config.yaml
n_layer: 25
d_model: 320
n_head: 4
n_kv_head: 4
head_dim: 64
d_mlp: 1280
vocab_size: 8192
activation: "tanh_gelu"
norm: "layernorm"
norm_place: "pre"
norm_eps: 1e-06
positions: "learned"
qk_norm: false
attn_scale: 0.125
bias: "none"
tie_embeddings: false
parallel_block: false
init: "normal"
init_std_qkv: 0.0245
init_std_o: 0.00346
init_std_up: 0.0245
init_std_down: 0.00346
optimizer: "cautious_adamw"
lr: 0.00101
beta1: 0.95
beta2: 0.98
weight_decay: 0.23
lr_head: 0.00619
grad_clip: 1.0
warmup_steps: 412
schedule: "wsd"
decay_fraction: 0.427
decay_shape: "linear"
final_lr_fraction: 0.02
batch_tokens: 65536
seq_len: 384
doc_mask: true
train_tokens: 366300000
steps: 5590
dataset: "wikipedia_en"
Each number is 200 + 20 x the weight over its row's rms, rounded and kept within 0 to 999. Layers, rows and columns count from 0. The size before them is the row's rms in percent of the matrix's.

# layer 5 attention value, 256x320, rms 0.0353, rows 207-232, columns 64-127
103,185,187,222,145,178,167,180,248,232,184,235,205,228,206,191,208,222,227,186,196,239,200,162,177,202,185,186,208,180,176,199,205,216,172,211,219,257,190,218,193,191,204,203,199,204,217,196,210,234,252,207,192,196,173,179,217,204,198,193,214,190,210,163,180
088,207,241,188,187,225,194,191,230,223,218,202,198,183,179,222,186,192,198,206,209,233,206,172,156,213,188,180,201,236,195,191,168,197,173,217,198,234,180,206,167,176,212,183,187,224,197,209,161,179,175,195,228,208,180,184,213,215,203,218,166,164,231,218,210
086,198,181,222,264,211,210,213,206,206,202,188,195,187,192,218,183,192,202,229,223,216,200,197,210,161,217,219,191,235,237,198,187,169,165,223,194,179,195,208,202,197,205,203,196,201,200,229,181,157,190,211,200,196,219,195,208,183,193,191,194,200,177,210,210
086,196,221,199,215,198,186,190,210,208,184,196,205,178,208,212,213,228,181,232,189,183,204,207,250,217,199,233,165,183,183,205,199,231,186,172,218,206,190,178,216,182,196,234,173,177,224,183,213,185,186,179,185,178,155,192,201,168,213,212,215,173,207,203,182
110,223,185,144,173,193,224,184,193,174,206,192,192,183,219,204,195,199,195,217,210,245,208,179,160,200,197,181,191,194,212,168,196,183,230,204,187,224,140,232,191,181,183,206,191,254,187,192,231,169,179,218,229,233,167,207,192,196,201,211,191,158,213,176,224
089,215,188,183,220,218,181,196,200,195,237,192,185,179,231,192,189,193,199,215,197,192,202,199,192,162,201,204,219,199,224,164,204,147,236,205,180,190,221,192,215,210,165,192,199,208,213,192,220,176,199,222,213,239,220,218,218,211,215,198,194,185,159,224,208
071,234,168,158,201,202,206,204,151,205,220,180,200,212,205,201,182,186,212,206,231,237,201,203,194,208,192,215,194,217,240,175,185,204,179,226,203,180,191,201,208,205,181,126,171,233,184,212,218,233,209,200,216,232,247,196,216,237,206,210,162,219,198,170,213
077,202,231,206,222,173,211,201,207,160,189,218,210,198,168,181,206,231,176,228,184,175,204,230,257,219,203,214,209,158,190,198,205,185,227,185,238,196,165,207,215,196,225,230,206,205,234,182,273,182,205,173,207,196,151,206,191,168,212,216,220,207,197,232,224
088,198,218,215,228,248,192,184,213,221,244,189,197,207,194,229,190,187,210,219,211,184,237,203,184,215,202,208,195,213,214,176,200,161,177,216,175,190,236,208,173,203,169,174,182,195,210,208,156,193,168,234,217,216,215,185,203,199,180,202,187,204,213,175,225
096,201,172,175,184,214,228,199,186,205,200,187,215,196,238,184,209,192,217,215,203,206,187,191,188,216,191,183,232,266,203,186,204,234,219,229,172,148,192,224,202,203,242,183,202,211,198,203,156,188,202,238,207,202,180,193,178,198,186,216,215,199,214,163,169
090,200,188,160,208,215,196,211,153,174,212,199,203,199,181,241,223,202,221,198,223,189,215,231,235,217,202,202,215,151,199,194,226,198,237,195,216,210,218,189,195,201,180,203,201,208,201,182,197,187,177,171,215,201,212,194,191,200,195,206,205,213,194,206,238
064,191,230,153,232,191,177,200,215,203,202,207,197,199,200,182,205,215,243,236,181,225,181,171,212,222,182,214,225,215,211,160,175,181,183,191,207,202,192,212,237,183,183,199,171,210,159,202,186,200,186,205,222,192,144,205,202,214,219,224,194,190,173,232,216
098,206,211,150,173,174,207,195,192,172,187,212,203,204,211,178,212,211,186,171,174,199,183,207,195,164,196,163,197,184,192,193,228,183,234,176,236,231,167,177,187,203,190,209,194,251,187,179,245,206,203,170,200,201,184,235,200,220,216,224,183,194,195,238,218
084,205,181,243,193,185,189,202,180,196,204,210,213,198,222,178,184,199,221,191,210,173,184,202,209,240,191,213,215,205,199,239,206,210,205,215,173,189,182,195,185,209,184,184,219,191,150,201,175,258,198,194,206,212,210,199,181,174,190,181,211,229,204,178,203
086,192,202,224,165,171,191,191,202,197,185,197,223,233,174,213,199,190,199,184,196,192,204,202,202,181,189,191,182,163,201,238,179,226,201,203,207,219,224,164,206,204,198,204,204,186,186,214,197,197,211,133,195,196,241,188,213,201,199,213,188,234,187,204,182
094,206,200,187,229,186,186,216,183,165,146,189,206,153,166,234,220,229,191,206,199,181,183,190,224,231,201,226,210,195,195,217,197,209,185,189,218,189,149,229,208,165,176,195,196,198,200,205,214,196,208,162,230,179,189,197,180,182,198,218,196,193,213,219,202
085,223,208,182,220,209,198,193,178,203,183,193,200,202,208,201,185,204,196,200,208,213,190,209,190,190,204,184,192,204,212,169,206,213,186,194,219,166,210,223,173,199,218,133,195,196,199,180,207,185,207,186,220,216,223,241,188,216,199,205,208,201,172,223,193
102,188,241,216,176,219,183,193,195,222,180,188,203,220,182,190,211,189,214,183,209,183,220,205,224,233,194,218,230,200,186,202,203,217,176,218,182,177,204,193,223,180,199,194,199,190,230,205,166,269,213,196,204,176,198,193,187,200,171,192,194,187,200,195,164
069,186,187,212,198,200,205,174,213,221,212,185,215,205,196,221,184,187,187,217,217,193,199,206,181,202,192,191,216,207,192,192,197,230,186,183,213,216,226,181,199,183,189,197,192,235,180,210,164,218,187,175,189,219,206,178,229,217,212,206,170,258,200,202,218
080,202,208,180,128,213,203,189,185,203,205,203,216,202,171,226,201,205,213,165,216,248,217,179,149,197,190,169,183,219,216,183,169,186,207,233,197,233,144,198,201,186,194,161,217,215,198,185,167,205,227,182,225,189,235,191,230,220,211,210,185,196,189,193,205
094,212,187,203,198,206,188,197,215,196,194,195,203,192,190,218,191,206,177,194,191,182,201,200,224,170,204,217,181,123,221,189,180,201,192,203,194,203,225,217,222,215,225,203,237,185,200,196,244,185,275,180,235,219,213,213,201,189,238,207,188,183,175,198,190
095,187,213,193,173,200,191,181,214,208,206,199,218,248,193,214,191,195,198,176,180,211,220,221,212,183,189,198,179,148,209,215,190,195,205,178,230,218,219,200,199,215,219,213,181,183,211,178,182,236,224,149,217,211,164,198,221,204,182,171,183,193,193,228,200
071,197,147,219,224,230,198,201,190,205,237,211,213,198,205,190,183,191,183,228,217,195,196,199,213,205,200,196,179,189,223,180,217,201,227,204,196,185,226,172,208,221,191,161,159,222,230,219,218,236,228,189,179,231,219,176,218,189,223,191,176,246,177,222,213
077,210,153,232,254,236,203,175,188,206,230,213,199,194,186,193,193,205,192,209,217,202,182,241,201,214,225,212,192,244,210,210,215,196,201,205,200,192,215,213,195,213,183,215,186,172,219,224,213,221,169,230,178,219,239,201,226,194,185,182,202,203,221,185,229
078,197,185,247,189,198,181,191,212,199,204,201,208,207,194,221,189,214,204,216,215,223,199,192,188,226,198,220,183,143,229,223,225,201,194,211,142,212,222,215,222,213,186,225,232,172,207,222,215,192,210,187,233,195,200,191,190,181,215,201,194,181,202,186,152
075,224,187,197,240,198,201,225,199,207,177,168,186,208,215,208,208,181,193,211,206,178,205,199,236,195,212,206,210,187,208,194,220,197,201,174,201,188,215,215,193,200,213,239,199,181,212,204,234,156,201,212,233,197,162,209,166,171,193,200,206,154,200,223,215
# layer 5 attention output (transposed), 256x320, rms 0.0319, rows 207-231, columns 64-127
109,187,209,179,215,229,190,197,220,198,235,192,210,200,204,205,206,196,169,217,178,187,179,199,202,199,272,202,189,173,211,212,208,187,210,212,216,222,216,186,241,218,187,215,260,210,176,205,191,194,200,196,237,221,218,211,176,178,194,181,179,177,203,239,226
099,127,196,216,189,208,191,225,204,223,188,204,203,192,191,162,226,231,226,156,216,202,186,210,209,144,172,234,147,200,197,190,198,224,202,161,244,205,212,177,191,182,232,207,204,173,192,172,205,222,194,218,201,192,203,181,204,180,201,176,197,193,183,212,204
098,205,209,210,186,206,201,212,190,211,178,205,198,214,176,170,222,219,195,191,175,208,209,187,202,213,188,216,219,231,184,165,188,239,201,177,186,176,197,212,187,186,248,204,166,209,217,210,170,166,206,235,202,201,191,175,230,200,219,236,221,182,224,159,196
105,250,207,224,171,188,216,237,233,203,164,173,212,177,195,194,202,180,210,191,201,205,196,185,217,209,220,160,228,170,172,228,219,190,176,188,160,223,214,209,154,189,165,199,220,207,184,232,191,199,219,156,140,224,204,218,201,190,208,196,230,188,170,186,207
138,206,228,202,180,244,208,211,180,194,208,216,220,204,183,220,192,195,184,181,201,203,207,193,174,144,144,222,161,197,199,186,188,184,215,186,236,241,201,201,195,220,195,231,190,177,195,171,223,189,210,216,195,191,213,213,218,206,192,187,190,197,211,231,236
104,168,178,194,189,233,225,211,169,184,191,228,210,205,196,167,216,240,219,175,201,181,185,198,152,195,149,231,187,232,190,169,201,205,212,180,229,213,205,188,168,217,249,199,172,189,219,171,243,222,190,226,173,183,185,177,203,218,197,211,202,211,233,188,209
080,203,205,176,189,233,183,186,176,210,166,233,195,196,177,233,199,184,213,217,196,224,208,214,232,170,133,204,185,193,190,159,168,173,195,205,209,201,166,233,220,196,174,213,186,218,189,180,190,146,219,209,231,215,205,217,216,185,206,205,216,207,195,186,200
087,215,210,204,181,219,213,226,203,173,195,189,196,190,181,183,170,170,190,174,215,223,237,175,179,175,201,192,210,202,164,194,230,195,159,214,164,220,207,201,163,197,197,186,185,188,188,214,198,197,211,159,111,197,214,215,207,217,206,200,237,198,180,168,186
108,186,220,182,202,174,214,196,199,210,189,207,173,231,179,186,226,228,199,194,218,214,214,195,216,240,218,216,202,221,225,202,188,227,193,184,211,187,194,217,192,179,213,178,189,207,201,220,169,190,210,200,203,210,211,168,217,154,214,228,199,205,219,178,212
109,204,209,202,214,199,196,191,173,231,196,191,220,213,207,236,200,215,159,216,185,200,203,222,206,140,150,213,201,203,175,241,158,169,207,193,200,225,198,220,195,181,199,216,194,221,187,192,214,145,186,189,247,180,192,216,196,226,188,210,191,201,211,195,208
106,216,224,187,195,162,227,204,199,179,190,219,176,208,222,198,180,150,199,199,234,202,215,213,230,250,134,167,193,173,201,233,193,200,210,202,178,218,183,225,193,199,168,200,208,200,213,200,213,203,238,180,158,219,207,219,182,192,226,179,219,204,173,218,201
069,187,171,216,174,232,207,200,202,234,202,203,194,168,175,228,189,212,225,166,198,212,203,195,183,136,148,181,189,204,181,209,195,180,206,201,208,216,195,215,161,212,217,228,223,199,202,187,230,205,193,225,206,215,199,213,207,263,193,171,233,204,210,193,208
125,187,190,212,203,235,195,194,203,182,206,204,219,168,203,221,186,174,215,197,201,195,202,208,172,155,190,214,179,179,195,196,220,167,200,211,198,214,195,169,205,220,186,228,209,166,212,191,253,233,199,210,204,175,190,210,199,254,180,169,188,207,193,225,188
109,230,194,172,206,186,204,170,194,197,197,192,187,233,188,250,168,190,191,199,212,217,207,208,224,227,224,177,188,196,228,197,178,181,207,201,185,182,172,214,230,185,159,170,211,228,183,199,163,163,209,165,221,217,216,229,201,192,203,212,178,224,209,210,177
094,217,189,179,211,180,172,186,243,187,194,189,199,174,211,224,184,189,205,238,181,204,190,222,217,265,213,171,218,163,231,181,206,191,189,219,175,178,180,205,243,216,154,156,222,220,206,194,186,204,218,205,230,218,202,211,197,184,187,173,185,198,178,192,199
107,234,187,220,176,203,212,209,192,187,188,195,194,223,212,187,184,143,207,179,203,197,222,181,235,230,175,153,185,192,166,223,196,201,177,204,162,211,216,212,177,207,187,201,197,194,161,226,176,200,217,177,130,217,211,226,185,216,238,181,238,180,185,179,200
101,172,163,188,170,247,193,175,175,175,197,205,189,179,193,170,213,226,207,220,209,232,214,182,213,155,163,239,164,206,171,227,201,194,200,182,192,210,193,186,204,186,204,215,171,195,193,189,232,205,187,240,215,179,195,201,198,281,203,180,198,181,221,177,209
122,220,201,202,231,149,216,211,208,202,213,182,170,215,230,220,187,185,188,204,215,179,200,219,210,242,231,174,225,212,192,250,209,197,192,212,168,182,218,231,174,194,191,162,223,228,167,221,179,194,210,169,179,213,209,208,163,154,220,200,209,212,187,181,206
069,202,194,183,237,172,213,215,226,225,208,192,176,188,211,228,217,198,207,201,260,193,186,220,210,229,155,217,182,175,252,173,202,189,227,220,188,172,197,203,218,190,190,195,228,200,200,188,185,192,217,202,235,197,214,207,173,180,173,212,165,203,168,241,195
064,226,197,199,211,227,179,174,211,203,211,194,212,195,233,217,166,166,205,230,194,166,179,219,202,203,78,216,178,189,224,195,173,165,180,190,190,212,196,219,229,227,187,211,234,219,193,178,196,198,197,218,248,201,212,206,185,218,183,189,190,203,187,209,207
112,204,186,205,188,246,203,206,185,160,223,231,192,205,209,158,189,183,179,222,187,201,200,189,176,222,167,186,223,216,173,161,227,189,191,203,213,224,206,217,207,232,212,194,179,221,204,191,188,201,187,231,189,221,218,192,184,210,201,165,200,169,209,197,212
107,215,196,190,218,214,201,188,230,167,215,193,173,181,232,238,177,200,198,225,228,183,207,208,189,226,241,221,162,185,202,195,243,168,186,190,185,217,195,201,196,203,170,186,259,219,209,217,193,233,194,206,188,236,216,188,193,191,199,186,191,230,167,171,213
077,193,208,152,228,178,220,187,190,191,193,225,214,193,175,215,222,193,198,203,213,215,197,212,195,213,146,204,194,191,237,167,188,210,211,217,196,177,169,212,230,185,185,190,198,196,227,202,201,158,193,175,227,199,183,191,215,180,199,241,220,231,200,193,168
086,186,206,153,179,170,225,211,167,204,180,233,200,235,196,144,249,229,202,189,214,207,211,187,224,222,233,198,227,207,204,213,178,221,221,191,231,201,198,208,195,169,206,196,168,214,210,189,193,192,212,192,191,223,179,203,228,175,234,246,198,197,202,216,171
096,253,229,170,218,185,196,180,212,175,227,214,183,232,181,177,223,182,149,208,165,186,186,204,199,266,236,190,217,207,226,201,203,209,177,187,193,216,208,230,208,215,196,159,201,185,197,211,174,167,198,165,176,237,202,197,198,185,207,230,205,169,195,196,240